{
  "norm_place": "pre",
  "optimizer": "muon_variant",
  "dataset": "wikipedia_en"
}
Each number is 500 + 25 x the weight over its row's rms, rounded and kept within 0 to 999. Layers, rows and columns count from 0. Numbers have three digits each. The size before them is the row's rms in percent of the matrix's.

# o: layer 11 attention output (transposed), 256x128, rms 0.0828, rows 115-127, columns 0-127
# v: layer 11 attention value, 256x128, rms 0.0928, rows 116-127, columns 0-127
# q: layer 11 attention query, 256x128, rms 0.075, rows 128-167, columns 0-127
# k: layer 11 attention key, 256x128, rms 0.0778, rows 128-167, columns 0-127
o115 144:517525549535547512487507521482526512456443523517477468552554473538494446509465512503491510513495489478495506516487496470505486480435473496497480514477500480499511466491494525530489493516545504526531515490488508486510512514510515505492480475474511509519476470476501505487560472500492434490527523513530490487489526482488525485530538524464515488561491483518453453515497516506471493518489
v116 138:498480522521506490524508499560545489497474477532465482499537481478533501477490519512498542544471545515500486494522522494533480486451533513469503481558483463498500502454532508521493515500476472498480470495496529518494503492501460514479524474503440462493501539487483533450513479511515489427457538530528523464501511513521469503465524531483478509514510485500513459503503507511502476480497
o116 146:526487523484523550466499461478500517476515506503477560450517484486466529510521483509472478492553463502454488552495512520507523535538479492544450505469519522504520488517512465499476506516513494507543518519511492482486519473452539460489487523500527500520499481484518462533497499493444523490537502499455472485447480504489515538525501514500513479449500516477502512489543500486493504519520
v117 135:504548492537511506510467511511521526522483547512499521522469517513488505520460487505516485461507454488505456479521466464508533465523443437485541535526528464438508511477475458510517522480490484493486526512491517513472515521491526504478507496502516500484529485513506493505516527530539475469508539538543477494477557525478507484479502522525453511508483494480479479487466536513483493532499
o117 149:451488505502509505517466486505514459486482486496482460500556484477458506495539498514533503541480491507504523499504512500507533549483493554539508495485459519500489475492518510483483502512500545502489499530573438515497512478537486516543471513441486487511473474537501468501456482503489506494488465519472519513552498486537499560530499469482485481542489485517481508499524507470502475498486
v118 134:530534534483509486552487500508470477501487560531541520483504506522490507539532492532525471537484518516473497476496490511482507479486503565512470503485516497533517498466439482482479522451482482487499468524506492502516526493486517473484454486461535499516508512483468508492474515503503479494508456541451518498485520485468493551509518465507491519521526497493463488485532532487558474461532
o118 144:487517511489517500481487499498483512491517511492465485477449486486507476496502542457464488497492496512552508572522490533468518508485514443513493513509476556477501521493541478509512453504471478464558535530540493492543480485494477520515529512478478511475461497530490518505528494492487500536504499483520494468532483487511517466475474492497430537508497511565524525494504496490517511501455
v119 136:422529484467494513515470485501514491531506494519479499518554503518512522500478493497548489489504468494498529513517510479478488522511500421515497502484435487504465493488508528506470496482507529489442475487530501518525503535495511524510482477485489539506454468409533482484495498527516512479527514530480481523532519510514473473519494554492532526516503487530521479523500493511510510516531
o119 142:536487536536486478527523499542541497510450443513466478532477515485530505470497485467515500506478537459474471517524529486513482507507544533512518497484527486503516540527504475528500500499513522509522456516479490480506523499519549450511506539499490452478522557527500458530512500466497500509498503485472484497504499491475489520475511518474456485495505491505483488426551471502502467510477
v120 157:473503494476495492475549484491490497487468530506567532488488476478514495489511522524537492482443474473474518491537515525439514496484477518470487528500516546505434503489502487484493539528433487509512474521513513467522509500512531519456521477490532533503485519465496540479506499473530510495462507509505492486521502516523506526476483484496462469490480531531542557505465503500462511514509
o120 171:532499462488527496588463508495497491496509475537539495490485515517528545520477457518469476508498525489533498498498501483534554507474513479524501485492481454460485514482520518504494454514533504468489533522478505475513469523510494470486470509532497472522481492525493452518534512534465474498512475459498550486479556507472467513487506483520482499507489537463482500537524496525516489468478
v121 130:493515496514547495500498470492493534513491463545495494536482491492489474513548540476487503492535502500517529525509521526496481516538470491493441498529520534485467518527502489457512478532499485464474494451545461511538528524504490497545510485502476500478498495483491546506504483505533513490509530520484521461485485465503572468484534485471494498500483491499493501437527468446502540534482
o121 134:516498518518475488489512488487488471501562521476503514509524511527514502478545473524476491467471554457474468496535505445508527504521472529517491529515482481509481491493526486514518486464472489479509515493435501534490461516496515510481487523473491494525524516475500477490524504519450502511479527453536466536510506512524463468531561504473508482501506490483493507525469552563517492508458
v122 129:459495497527468498520496489524492529498504525489528465517516525455504549537475484503483477482492525492505500509470491497516504478516469489523497484483473479534559495449510508517521477500471527490533438460526528537577488463516480515498496490502490496503516519511481500499547475462467480494500473477505466507512480510473504537499543507488449526470496527529519491512493526470431534488495
o122 135:477532501505512513477554504472508509515484465523461538482486479524514503488512515525508494518541483515516492507473464450429493518495515487510492525503500544486479531498467507492439471538554471527500538514511500462473531487465500500449459465492498507511519517508479501477479558502466500512532487520499538508533529476478485447483521510489492511485531498479507498444520524504528493524514
v123 127:532497481473495511478528476489501541525453505554493509485496490434468493519448479470477510551482504491528470473495493503468527472512499504481501478493488493541503536489475497495487509524519527516523517494515463561494476495549517489491538491528486484484502479493548555533514481493538492521449458549473520524511493504493471457529520522516500518455501521494499469507538488485502507527491
o123 142:463500495476498471514475479503468476488500524497523519530498485475535478504545553519501470493527513509518496545504483504540488526510477518502472503471487476487569480510483505470502525498539475525513449512489504482477482524490496527521437513496496500550499526491482496454463535492488525489490531477491478503524485477466477507485487507469479526508494491494470487539522563561554461484524
v124 134:502459483521536515456481537491493490511484492457524478528539502455562443500521506518490467526497513468493500494538515530520508494507509521520525495509514497511518541523544431513506477489472509526534522466494498522462509506483481494507502479480480525500514485463500493473518484522475490550529441521512488475495489513457498501521500511502501548525517469458524467487473447525480491510540
o124 146:515498482505479553493549466545475473464498557474501519517503479521467499522490505490534565513503497496511518488478446535505465513513530486474545505470484510480478471457471531484508508504489495488495480497455507516513555474491510491477448501494509511523528482530529504507515523472508488495500526414521489511498492491487486491550466470499498466509492513530543485507497497497519532530475
v125 133:555525479506464501486513490485469473490485503497472514476476442556486485530522544488476503493494511464515477507494500517497485484477523486510472497458544437528510479450477535505509491504521476539485509468529491492504520482477474457502471543499502541511479524502494516485496493546515518480496515497495539474499500523551494542511517568511491489510500512462486526509506470541437487498514
o125 145:481521492511534469500508523495520509536528495535544480504474496457532507507425510503499513529461481514482490471496494522484480482536459492517469531538487513519503527562511512488499514502451504459529517499487481492467472492491501526492505473506511485526518476494508506526510523523484494475534439499468467505476580447518523525495450475448485498486495491488520531504490513482521527502507
v126 135:470524481547487470510536498451521540487497528485480502551542486498481549503502482522502485505502497454527512494483546512456474485505487495479472521468495512518517489535526496439499489474478522481502536500502507489488481527489486493452524506489505498551498493475493494520527439543501511492501454522546500519417523521494488512513490548486500463493520510476505504488515509515492467547490
o126 144:510540524501508518437504515525473435486538456536519495509476488510508525518487482479526547457493545506488518510477483501537547502492519474482486475465505488482497512481503530504492503497518533523520453518477452549486500494499508485491516517540528461475515494521484476461519561493491497488497503518454508506571500470515530491481486445540483479491465502498515506492507514513472492480498
v127 144:505513521477504470522486493504485472504493449497502507498464532492485525496488526479522490450501487500524504474519485513548532542529504491513505462468518494507508427514508488491453528515455528537505506528498504524503500521503542524445509512533474493470482522541496517480493492512505449496503515505506517478473499439511510506541509490498503516542567529519556468496513457472491463513468
o127 152:450497542512510478517489486503508517488494478468519542485503503521499495498500470495493471525489493513479483494501509503524504460496507497492523503538462508493465516517481512476587484472537516539501489502527469482521517530466452481507500477492511486520520491432540506542541514525493532512512512473510475504527455509532481533466530508505471510446492533466459459510486526499515545452497
q128 083:550521493502509464488506539550499554483525525509486495492478465549531505480569488475520468460511480468447520487491485516484462473502509474459479498497495544498504478510550516505512516508464521503492480554502510506470485499519505492511476495532527508517471513509501515530452494468531521492507461469483510517447516533497506497522487521471560535478483525498486489492479512529508539500484
k128 084:518498520487537455485505538553471530497519526513482481476493497497508492494475516508495464473496513446495557507540518530529498496477523493503512520511484534508499517480509499512519547444530483460533527471540531472461457496496500480478491478533530499536488510475490480496507463532510533530485468476492463488518470503479519514540492558456480504483487502504481530539501532488498534506455
q129 091:475464512469474496456507450494494509517534490497482522552472492500465481491549507509497519505518539456516512481506511474488500533485496484468495498535453516446494543565468506491463544516514494486495485518529491506498505557523501534482517482486486468518529468500474536460519496501504500479431517521472508524447518524468491469532496488522484521524509481506494460483501526508471503499497
k129 096:506460518483475505482499477493520515520498494483509523559522478488483479524546505508497470473524508514498536474509515455459513480499471528488559505535530511483508536515504483497465513504493503499542460543509477481527481552458483483433526498532475518500521510486492468508466498468501531472490536470486508552490506518459530510513519504497461482518473479480499447534549512500463502503515
q130 099:487530494473527450507467470494497553486503515485549513483550460498479499454468536496482475506510534530488534494517516560517478490497510563467521480472509484509514460524512514522500494515512477463500520545525509500463491512493531494489502495515492485503498515533535543531488537532492460530517498501461452490512492495483473508514507496461487527482447464529478543539500489479496500516514
k130 097:498472508543527494525515486551537512526485507481475540482473475512408517512542502511492482510508486496470489527520500569490511513509475505478496517499496491479476451503479495502475455505514494465440473554492493509495474461489499520480488469503507527496498527527496483492532492521517477524530496504482484483506516507492540460510495467487465545459515527536532545485492499497451520503515
q131 088:488456484459521489494455477510551455510491506490495509493489453514545488491572513488534501537486499512467468534554527528542517507499491481462514547518523480518520479485479484520547513477495477445490493502529466508542484522516473482509481500480537462471515460514519533520491493501497480521501523487480536492518503487504489476521521500517474514490497460454494472520535480509494522481462
k131 094:515501492512525506535452474474543484475506500468478520498470501477509504495521475564526479512482517490444503466529508494533467549490474535430501508486494527514501482520505478534518517473477503468526535484506456487495509535571443454464485493488505511465490517536504512521519494509493507503524527459490483484469466478486491489511489480520491486506507486498501509524509549507523529450516
q132 098:488520505527493469479490481512467529496475484514492435482520529500495479480488537470478471486501468466524492492497523502471537542510496474443513509519484452521528484457501490533521534551456459493531527491463495508515522509504505534535499512492481481502519531517512519478479547512488516495515485528500488448507570507525478506477523477505537488514483485510509556480540467527529498508478
k132 093:475546509510514509510515530489532549504474457514525492516542500482479515539479522508519492511530494541483505469465557501526494464495521502452467474462520468504512463479521515533516509446508504495534489483512503478474530489495488495511459491495473493455520510508501528501509507469530516517542468478485440518486523509501533503486522480524530485467442487539513490451529495474465482509468
q133 097:506459503514530503475517473453463538534481535506507488483473528555489474491548483510464522529512482473553484521492477531501527493525503463485493485395501499510488516473490496480527482496538521526501519469507543515495513476534492536529516480499506522506503481517480516460488528502492433506482543480484507481474541512546516520500515482511497488482486511488515494513470509515528502489473
k133 094:507421519474492489500473512472512509496512505522521515493496496525506470452500515522513480524535554505496512450529492501486518479519480488482490471452519513493486511469500506513506527518558479550492514463527523525492532520499496525475482475510473497519529532509486524465517469492457506495507541522489494462524504512544439545495499470548456512478540512500530498517474500464525466505477
q134 089:507473534472471483524524572488478485476514525514560462454497479493486483518479514518470557479500499492528504490489488507478479512485484456479514550508536473478516513513479454461491523541511464527495490521490487484484457503483519559553508463504517489466501513499497529507489481493535513530534436448495503519476507513490477529499486523481491527508504489465497517492528527500497502532502
k134 090:498453517504474529487468520500522463501498500521543494499479507502485547505528501488493512469478505483571477486532536520529497536532520466514483527489529467487480512532508494495534527461540479512533471499508449529480471485455492513534491460487485521497532496512484494532512481530500498551480492505468501508485468509503493520449531546521479523507528496463469505500544488467534531529462
q135 086:492535524459526500487498506475491464526484489535494522491511522492529477521485491492509501488513510483540521495477483522499472461520507464579470501505462518497491510503500455478487534513527473497506489552447485571448523475451465478487483500535529513493512520473478501483501497510487483506522516473498480524531450557467485486528499523528488500513475503512513546465478495505498544495472
k135 089:491511535510498498500484483461506465511505501534500455469550501535489486506500507471504590478509478476508492489498511541529482467468439475546516550505475486521495528516506482480486518487507492485483494502472467540485474510494481529486505530529534488500492535529503494519485506501487509463501488473507519505541467549546518527469497513486555505498519475481568499476478539480507527484484
q136 084:544521468489486482515468497525479473504521505460534496547472512524499511477493542531519536472477483501483509477541491491522517532497500488541533526520501509466477544487500487505487510509572514517494504477479524482479526505448543439504481531517499490505481535492509486455546484508510508496473464476475468495497514461502492447466498503441490516515448480509514475497469510495525528524501
k136 084:509534471471501520481456551501507485456512521513521504513475491533510531464525542524493489484471514432479510481538503504496509486512506505544493530517502500531479534517481515485498461471543487453497506569493493497512485479521505478500543530493548494481548491477500500496496505489491517481509478538516527514468488496530480463500481471505460528482477522544497455477518455476449498473503
q137 091:507506493488520508498471506484489514499479530458492493503547486478496500489499492493524438473507474557498544507490506475498550485487473450513493510508521537480506466512501524474537522470482477472543455503523482518514465539443486495536494472498507529484505512480470485478538556502566486509483493532461499521512503502541478494514548493476519503519517463484507440500517503538510472506487
k137 096:551497486540524472487482526485486495498502496486447489545491484514483526538535512493497513484501482504503504466475549485484489496474460479479471576546476476506523481486454488467492517496451486489507512521511504501505470525501447461545471479490480513507479528490478466522538509503537533520510547524500472514487510508540459468552515495489497505470513462510496493482513522533547492500499
q138 090:555532508487533493459537514508507517507528526476514535533488478482548483506472444555482464482492519497499482460511498489494484499546502534511543513484494478515530501510458512545535501541487498487498492544451534483530520499492502483478488445495463496515458518465530498506520510531485492456511493460507492507517487490499529514485520475487464451507500529472512463501532475525500483486470
k138 091:504524545532523500479506548476512557501523543488513489491515534544482504509511516500500505525473467493502519489492492493482544525450505508496512467537504472519501450484443510498461505505523518435480443469514508468481499503532502469489487545511470489478488516480540502511520513559482512465471489501502460494532480503482517522499515447482486495519536493511497466493514479524529492450482
q139 089:469554498504525473505478555509534487451503476471530483470506533501547513513481517483513500455515503520522502512481556506485437495456514506466523514497543513506474494490522508458524520551525462474481521484467500513528515512488495482505441521492486516512500495517480502529515451531469522516477482479502436518488471484499509492484523496512503508519524488500493501510495464541436488490474
k139 097:501521482509519473472483544525547511436484522456504513499505542529481514541486501501499526502471478474491457487508546508516499557483492448505534503508512489498474488489516519489531478539558521512466524499486483524493509498516496469518432495456477476502477509500471474527473491514477500520513491507549440504465464490510569497517516530471523508502503525485515474494508478514484511500508
q140 090:555518503535495529478510489543485501514504474492469462498517512521507486503524483515451511490522481560547506508488479439515514424497495490499519508514510489500504469523501487500481525462461537450517517501484519448491494491469527523532513487483533503474519486451537464490512503448463466537535529483522501504516492506530487515481530490449486483512517504482505473491514490484513511510545
k140 097:528550514513498543501533469516474516510496526490519460514499477486509500499474514490524491458529440507530477484514478468494501470496526524505503482498526529513488491498503488480515509508471487509484509439510520506486561482505497527523499520502494512490512493446477525504564484494466493530460508518493527512496466481511455507469495485510520490484502542541471569536559479493547483546521
q141 090:474477521488543493523526489539493465467491496500503521509507487522512446536484498469438509520501492485465527467519527528504495480497469483490470514487475497482484496545536489490492514449519465527496506493514482516530508476515526522493511500558517508469476487510552473441501524542499500523464507531534491542520522493524517550463496477538519469498506467491520488461468512465460476513504
k141 084:508499513507518510489434483517511509499516517523487511538518514506510494470476501487447504502520493501523503472478496497498454468515481524511463480512512507455488501515503486520544477487502483554496528503488496486489508467531477501477461500531481504508503525522517564487451442520497449493515505551471531495476529496486498517516489478509513491530570478501519505494493546494494462586531
q142 082:512513557529493493500503517501495505548502525493527495543475512484529498493492525445541477551501512488532439485548486494488446517509489507502468499482477478516453445527460506540523497499518491544489465488495484484448469468490492512470529534482486504524500477495496422492515486497477547511521509500495503522479495493526543502478473513520530508512499487533468527505483521484497492519476
k142 087:432514498461527472476477502506491469525463520516470489515534505526505493492491469489493504516488497534539506491509435545472480513460483494472531515496465484512551498514522507509464528517535508523534463494513521469444524474534520500515513568505497506479481519488524477487470491507519491527510473522500486490503538471513486476510496508518500464509517512451456510480518502497450506489437
q143 094:537505465491491479497516507497524483500493490497536480522442489496491490483524501545472455478533471490520478496483502486494478489499474475484511472515509521510451494523531464512556434443539473458524485495548497527494526497528493506505512493505538505510515486500561503510501520481506478484477491543506489483512523489498505502480496525535563464549503491482491523548508535498436507488482
k143 090:517522491475445491467503516498536456492489545448531493547501481491487500536523486539490501476482451524524517469517477515527517483509491505483454460506493512466496489510504493529523442509529472474472512520507493460525496533522495506523506496484512493543485488532528517465549507519491510499516496535492479465499526472470499530517469540531504485512509446487468544524511546539482475517487
q144 097:488486503494477517533492528521524514528513505538492488449508499485530471498505516508502521489533550473507490476520526528501461529505496500495465513486452497541506500489506513471507515588553497481535470479545492512514474470526521513444490514520517547459487529524494493506498520515488476513509471505487555469502514516481527510519448492469514492494485518470511430515501482470489514511458
k144 093:497484496503488490466448485527502509507551451518513455491533491456484489502512484564491554523533542493491516537511483515515497524470460508498512510474481486558489472459513511487506495480574480483543478530500487508499489471486522500480486493489501519515540485518506498499483486550503490509520496493491491539527510527512468474501471481440477506524502520435513488496475503502510547532494
q145 095:510555518481504514538527482466502468521528525489501431490503501479552543503499473500453443484461492509533485517520490527535450531481524483499468496503496461516498517497503528504536471514508504445542515481532532497509530492538518523491480512492488480481525513514504504472503528512476480469497519500513471533533521502476475492502531486480504490441562463503522494489501465519496493483535
k145 090:511559568505487459524485521455520489504491509499467470501483470543521509515472514465492461510474499537513490521492481486488519481513490465508525498511522514510525463441510502501509487474509482448516536463489473469509551470503492490515505511506488516506506487523508540466476513508430493542534472500551512544510530509477509485509489506494479492497536463525504561477508518499495518468512
q146 092:441502511530535492509532521497525463492508497455525522524528543507485484494518517478537509489460532536505525503509501487505491488507539495539559488529490529529490480517473514500499504471482545525478506526466483545481535517546452469511454473483501478481483516525498513504490475490511451471499468524480533468502482475545530533479502480495488435480471504497519496506485483464521497495532
k146 093:506481454522536479517531486484474471524519502493473492478520531491475436508519498530486493500512516475527468529512515506516432503551509501486504474488511516511575481510481520507512509517490553512480513544482528481476512518509485481482512509484477499527513507492532492482490538500488462492509470519565536474549453470530492510471506517519463483498499514550465493493505467507489464476536
q147 086:532522534492500487487582480492530502506532434474463511505510541485501517546495519510513546505485508494507477512508515520476501480538497495521515483500480459527454493526481490487496521464471489485515462494536481477474510506487520524560494496513568486455496495488438496497489499486467514512487533512504516487492447502489486512493495516547530492474499458499473470481533501494554496495485
k147 085:518482514488498531455500483453483489536472450490457476542517525508492503540506495521501529507504493494531504478520522484500490533490468520525571490497497511528532460475488462517511494477476481519522479489544491500486485453464496535534519519467537483439502494476491517512509466473488511454499546513519531466496496456493500501513502496546505508530513488513521516494504508488578496530490
q148 104:491513464524495474521498494510540472453475492489525509514492558457505498478473496463501535468456525533501508430471495539483511536528511508538475470498534511506498523523475527567463502492508481506530536508489525491509526474463484496449514495435523530508542517511473520541487481533532506464504477484513504515487544499535498518464485499523512497515478505501510498504498503471512507530505
k148 099:483491505509480464483490471502545488511486506491563535482509561477496467493510534463504521492484477506459545529529469534485454505513481458490494456527497493497476515524453518486469473522529457512495522505494503424508499480481462468486542504491501511524500484495491542524491540509527494482508471501537489525518509511536497477489500516545522515489478497502463503479480488441490505523534
q149 092:502460486451462510496509536490508469500513512507540484501479504508494508496473492520494445521466518484546461479494465527484492488534491539530462517535509474496477467550519532456499541476468491491539523487490530544466480467502483516492510474521482489531536529507501522471476476471478507508541530493461530470511515488500527509475455523530508516476521525450483512514454467497505480476507
k149 090:482483537482438473558523509484507525520490481495508494493492521507505477491510474499488525496498473484547514498514446449534489539494487515495519487494430488462512445535515484480484508486499478514528529512509497505481487472442494519511535505495469509531536523482492476470484497523508489509470502536483495516551517522505537501487536549497543457463522493478476549471504490485480494471519
q150 091:506519471500497441459510486531514484518495481511448506489510501501536533487503500513495521521504491502505496483509455457485473522483466523460506456468515494499488465503534467546503485486555515501508531476521494534505477568479541529547505487471487485539475472489510524515498511511514471498479524505547501515522487514477478547474506492483498462453500469493543518440487515489544490505521
k150 090:523515495495518477494480515524492491519474505512492525487502444534503517523492512488481473493527535515527468457491464501426545505495541502503491462521502511504488483521480506512537472469513511482510499500524473518477475534521522531524517506483496461514483446451474540489496531531527478495493479475554500536460485539472519538472467484536502507472502545512506512494483536517514450479542
q151 095:501486524485482533490515477486450487525471487525448494499509511471544514523517496520493498436530491456504513477494518500470487517492474534534506521502460509488468510505435508494494496449526500519429500542537531514526512443513507513535463482488476534506526514502515534500460533513525491543484504525522525497515507511508535470486470537495493509490494499472455472481502499512505479536471
k151 096:512480506477464524503461543494471468533471493492454479487480537441578494526500519528495517476561505525474537502530498487498465459474479498540520455484470504448478544508488500519522527502511494503479507480502506496507526484493528496473463508493530514500512517500508528483500522520518519551498481512522514530496455485484476510497470480504498521472548462502518486496526526474524469489461
q152 095:491447511475512518504491469512471588519504491493516517442456509497508539488502540510488507490515515521453474526518485514510511510497516472506538491467516525550537479537489512534446516522532500467533485477505508494473513504481511475472491479479495483527477503493504488511456474525542499486519495500505495455533472500486521470544498521498506502517537510483524473531447479509448511489535
k152 090:496519501522481484522536455485537525496512503564479496442490448487540537510505530517478476491469502476458520541510492507462484526470480523500506533481508482536504475525491480499465467537523466484490507498502522484497501533464520496538491531507513495513458479528476503549483472510530547472528499471467485508505509485436496499538487465498520526527535494489495495515477460510513496467524
q153 082:483479460479505494489503520523496512551540529491523527510523509503475537487524499509474531500541463485511527497508514541470485477513502490517501509512487490520532507501466492498488496496516495480548462518520503446542472506517495500492539485516496479522510492503493465504507542484480483544557487554515415483484534494499463530465547477559513483486499554504493491483488478547490505474500
k153 082:509497483499517497496526508477511518550544498512514528503481476481453511485485477527481477466530466513497546460489500488524480503526475486531502488499483511451494469455489494485564511495516490496492492502506443465541551528497512484514513520527477508480481508488481473524487488533506478487547538535517460469518574510499466543493525485480515483527503529523452508526476492531523517520474
q154 097:458496500520534519511511544486453536463485503520464488498433543507485519481477477536527486528502489529508516499540523533552552475528505466498536468491485507503509530509549528453487519482550518518450482500485482473477501515505493520501505535493478469513550513494489551510479502491510491499512490485524528507514465501475493485501476508486485460532473486505479528452482500494528483524469
k154 094:478517508510484518527512519518459538472503515506455477510467475495489494467499488477536522502513461523480515534486514479469472500564479494541497522475513476495491549466548518497451506547512520514530510535497508484525449486482444515459481485488511466493514468484492518498515522533491509491514490499483527453521468536524531486463493498526442437502512511497506532502477519485516475504490
q155 085:524451566471504526504501515518520536532464472490525524466472513479511540451522484510497519529492493485488493515521561495467550501513484524501476538498510500484467523523508515477491448468529529499519513512501508501544506541515486490524520516441546477512483542525490463477488494469455508505520500486523495494469505525470497479481478508447474504505506454514519499484501486519460492517474
k155 087:528526521458479501506456522475518504515458458481517512463497463524501559477528467501489488522487472492526515519540484496470461483517489528461532536541539553468467542477514497489508518514509503493517489474547518499527496480506494501445490489455505513470522460520483482494506499497466505508505510494534490450488512507516465476490516506501548514546510434536509493497498496512470504479516
q156 087:504525512494504485503502509538457475490476512504550445540525525457489540535507465487498494439497505480481496524511554449477533516549514514498535481496491539525521497502510501472479516535486462496467512512493482562503495538502479491464501498506501478450502509495506492528510502514500492485504469521480490563549495465475525522509538503511521477494532534518509480499459499523533523524483
k156 089:515487482501538490498524532492488525502497522497498489545525537505479515534462527505519491488512484538520478494506463463505480495501558509484460505516491498455507525519509537487487497521542449476478512549519460516535515524503491497499480501509499507484457522493522481522502475485455469512533493488516475495530462496518472486490505515451476501519479501499521411465463529499493491471575
q157 084:480511480509471517496537521486512545521476491482482468491541486526504491512564527495484494520523510499511512455481489510483546522501514497526495456505496530526490511534485456492490494491497505482504523508533501526499504490480479531526453520534510494514508485504511473493524475493545532482579505419495485513462484482455476511453542498528508473533497535474441479517500526519479512501495
k157 088:478501478520472490483550508512500474494500470499537501477516508450507491450509541458511489457474473485489554470502476459477455504521483472481543513502491520528511497488478470492545532473519487466502504506490544535542499492482459510488453500508513472496474513452491500508554468507514494532556514511506501492503508498480492509458555518517525472514526504487482462522514495531492487550505
q158 103:536472525499462530533476496499491479530486465496485507533508504525512542501531490511547483478502509511495529491486499504493465472530491503482481476497524438496511505504465485473541511509527471505501523489510468463500548518523489496469524463516526470490487499501474554472488516513513504545497540456522415513512547466488510494483486527457484517536480498490515466462554520501490504513477
k158 097:528498480512510514522466500481516504524478470473502479526492509525501525475521509468512475472508463475432476504502497464484519528516538514523479503520493464503514483499526439462515477525543497497544496462498461467539532497490490494456548476509546487480504497513510540523573507506505513473455474467526469500478508517526512485480469522518492543538474495477549502506512500503510485497469
q159 088:507492494534505536470497544514444509510497492477497507541503494499541538528471541480488500452492509500509537497463544494542516514502508490515511548517431541488492454504480487500487478457423537502516519470471483493482517513507524512500479484524496498499498488503455513475529536483498481545484478485506502511463436505495486507518488528494499491460502532479504530493538517478528526482483
k159 094:535466511482523521475515509516518495556543506491451493541518485496548484492506481470529529471478490491486502514479560487486528475487484502526487512489467505457489478493486526495544526535486513502437501512498492526470513499470503493477506530498569505487505477494487532475506513479472478521519491479526536525522433505453477510537517576495477501480496504527485503474522496516520501493473
q160 091:507519506506501482486486510521527525509490459485550487477504475482429537437465510486538501536451508472474462513484494527500500509489515499450527524504486514499491496487464545455511475513491504454454528503510495481500499512495521519504493469503463516485520493484566502510542500553492508499534526514526484524494487493461568505484520507518527551492522523499480505481498482537499516473516
k160 093:510529469475530473515506492522522551496486473462557497480475456478483529470481489482532475526477510510522492516449500508496480507461535511485542495511446476473504508540485549517488472503516527493474505518472511477508533470467504564505486491508467514474464512490527467521532513516508504517533519487503483477463494470492543552523500507480496506499529526486450515502496498484495561482493
q161 093:519502490488489472534476441485507452493500490524481513508532475430522509503500506498494516522499479505503519510474559548512487480496539480471525518436508537519504477492488483472510505469507476505540514475488506509548539507497475504482478474519499460534529507452519456514536473479538499483511476452541488485504536513542497497511524530509516528477525476522483507514527498440501491512509
k161 095:484486505485476510487480477502497457530492527518486483470472455464519487456524508486522474534498484462466480483492510518512533472500519465477494513522522503519474466524495486511505490498483483535504523501516475536484579491541473487517480470540494458494479500504555495487513485485534481505530454496548518533487489514551492495534520501494523506550517475488499486524533477448527504483562
q162 087:504491468463509492553481537476489493486535510458460520480522516515475487533531496499533475498453496497465487494518490500486562482503478506501517523486510478524486497484520530499451498482576499508481530483486483511508491525471469531490526473512510519471543536470468534490540524487468515502509465460466482506469513457503521543539508530508513444471460498495524539512516493497479508495512
k162 089:498507454495518499484495526470497470483485464506487496511507527515510526470520519429495505516528480496518494519534493504507514533530512506508506481522482510506525500498560526481514455474556514537470487494480494532492434500452486499484526507544528472499480463515524524476525550524506523531474536491433485476487483491523504489539512511510515444499497505505492515514510489481507505462568
q163 087:538494520510516526505458480490532497541495516512497526496527510493550483543510499517482467488470536505443509528456474539497542508496497523445481481518494486519475484493527515491475463508537485496461492521462515514489542452508517523509495455506497459544524530523508489449510479496518459507477543501516482511463471545513550511493486477502523507525553493511485493497520476492476479528513
k163 090:489470514491456496545461461499526533473534532468502513488498481469561485495510526480473476502485490488529497508447499487498507448467477530450497486520505504506502476462524526513521505516540514484512480486466473504468516456482521493467511476489522518516473489537529492446484513493491525524508506530509464483472460528540502529487478482523539517506524509527508540521535518521493534552492
q164 089:482511512515493495497508478449497475545516468455513499490533493533499498491493488447482525534510504536516511459554499506491551494489491513524555493506498570488489474488482531527540479494519491483471547500475499501475547508470527528473507476499491519480455518501494542501437511477486510497476521502502485514497470496495497533546471490495511497535521500534488489492447437487474483500517
k164 090:485525508540496502541502504497510499551490488495511501485531481480475476513471449446458468528478500519534537503536518502468504543531480524500523485510491548490476508474505471496480459521536516487466522501438544497485501509491517539495469521519521490563490503489479515511494487488436533499497490489532514524445475541485480519510495486511516472474497533538481483516503465515505520495537
q165 098:510485467512468517496538544537509532464498471478526510492502473532534501484505539480497488491521497530491537490494491493490534450489474448499547447504495492488528514475495510537505500511500509471484482487454527522499497509447497507532545505510493506487498493498515520482539514504510486477506490472514482520496481533534562508556454487488490560452550481542531484536517484518485505485517
k165 096:493477496477500504505488482487489509484529535488537480533474472533483481484485560469490477502489479499506509459446558517493549530470482522494539511488475525503512517520472524474493514482556531491479496479448541516504498513491480445531508497512460514503516496512462549504513496529489515480485476464482478474475445494531529476514493509519491549453501490512497532519494482533541482513525
q166 084:436518530516471494507484508488507532449512504536507511496485469501488482460527492489506558517473515506561496505419513548481475486516486521455477491495514528499506451465501496512504480483501521450481505528495520510485494486481541428541457493516481497449473548500518490492506517479508465538513523517512486505491541513506483515498485482531466471515514474506510504509483514501482491505508
k166 086:468496543516490514509511525523503491462504481523537516463512480554477456544514508512486497512519549431494486477486487532524504518498499544461511491532481532477490547533491529478507478511496506519498497515483512496487487472423505487493469483478469487513452529501511464509521500527499469498528512455505483538496501450512485483482502533490464485496505503506519552537483513489530462531473
q167 086:500473480461486516509490466499511460473534555485476463491528490472497510489459484512505509499465537483482503487472523481469485536506511493540508504482472571424542516521528498475508469489525475542466504480471534513471496470501527508533499504521511473482522447496539510534520502500462523519478505480481506505459471501495507522482477487496533495529474501475533526530526473508479462505523
k167 080:520502463452505516495473508501457521488544482522493509461509527489506524506536497493467523513535517481539551490487486497500495498508521470571494499476536527455511508509469522467523477518512488487466489525491503520494512501497528500550515490521481523475491513541532508501508491477519505522437527530481547485482455523484536480523498519514487464526464498471497518455536538500450526521532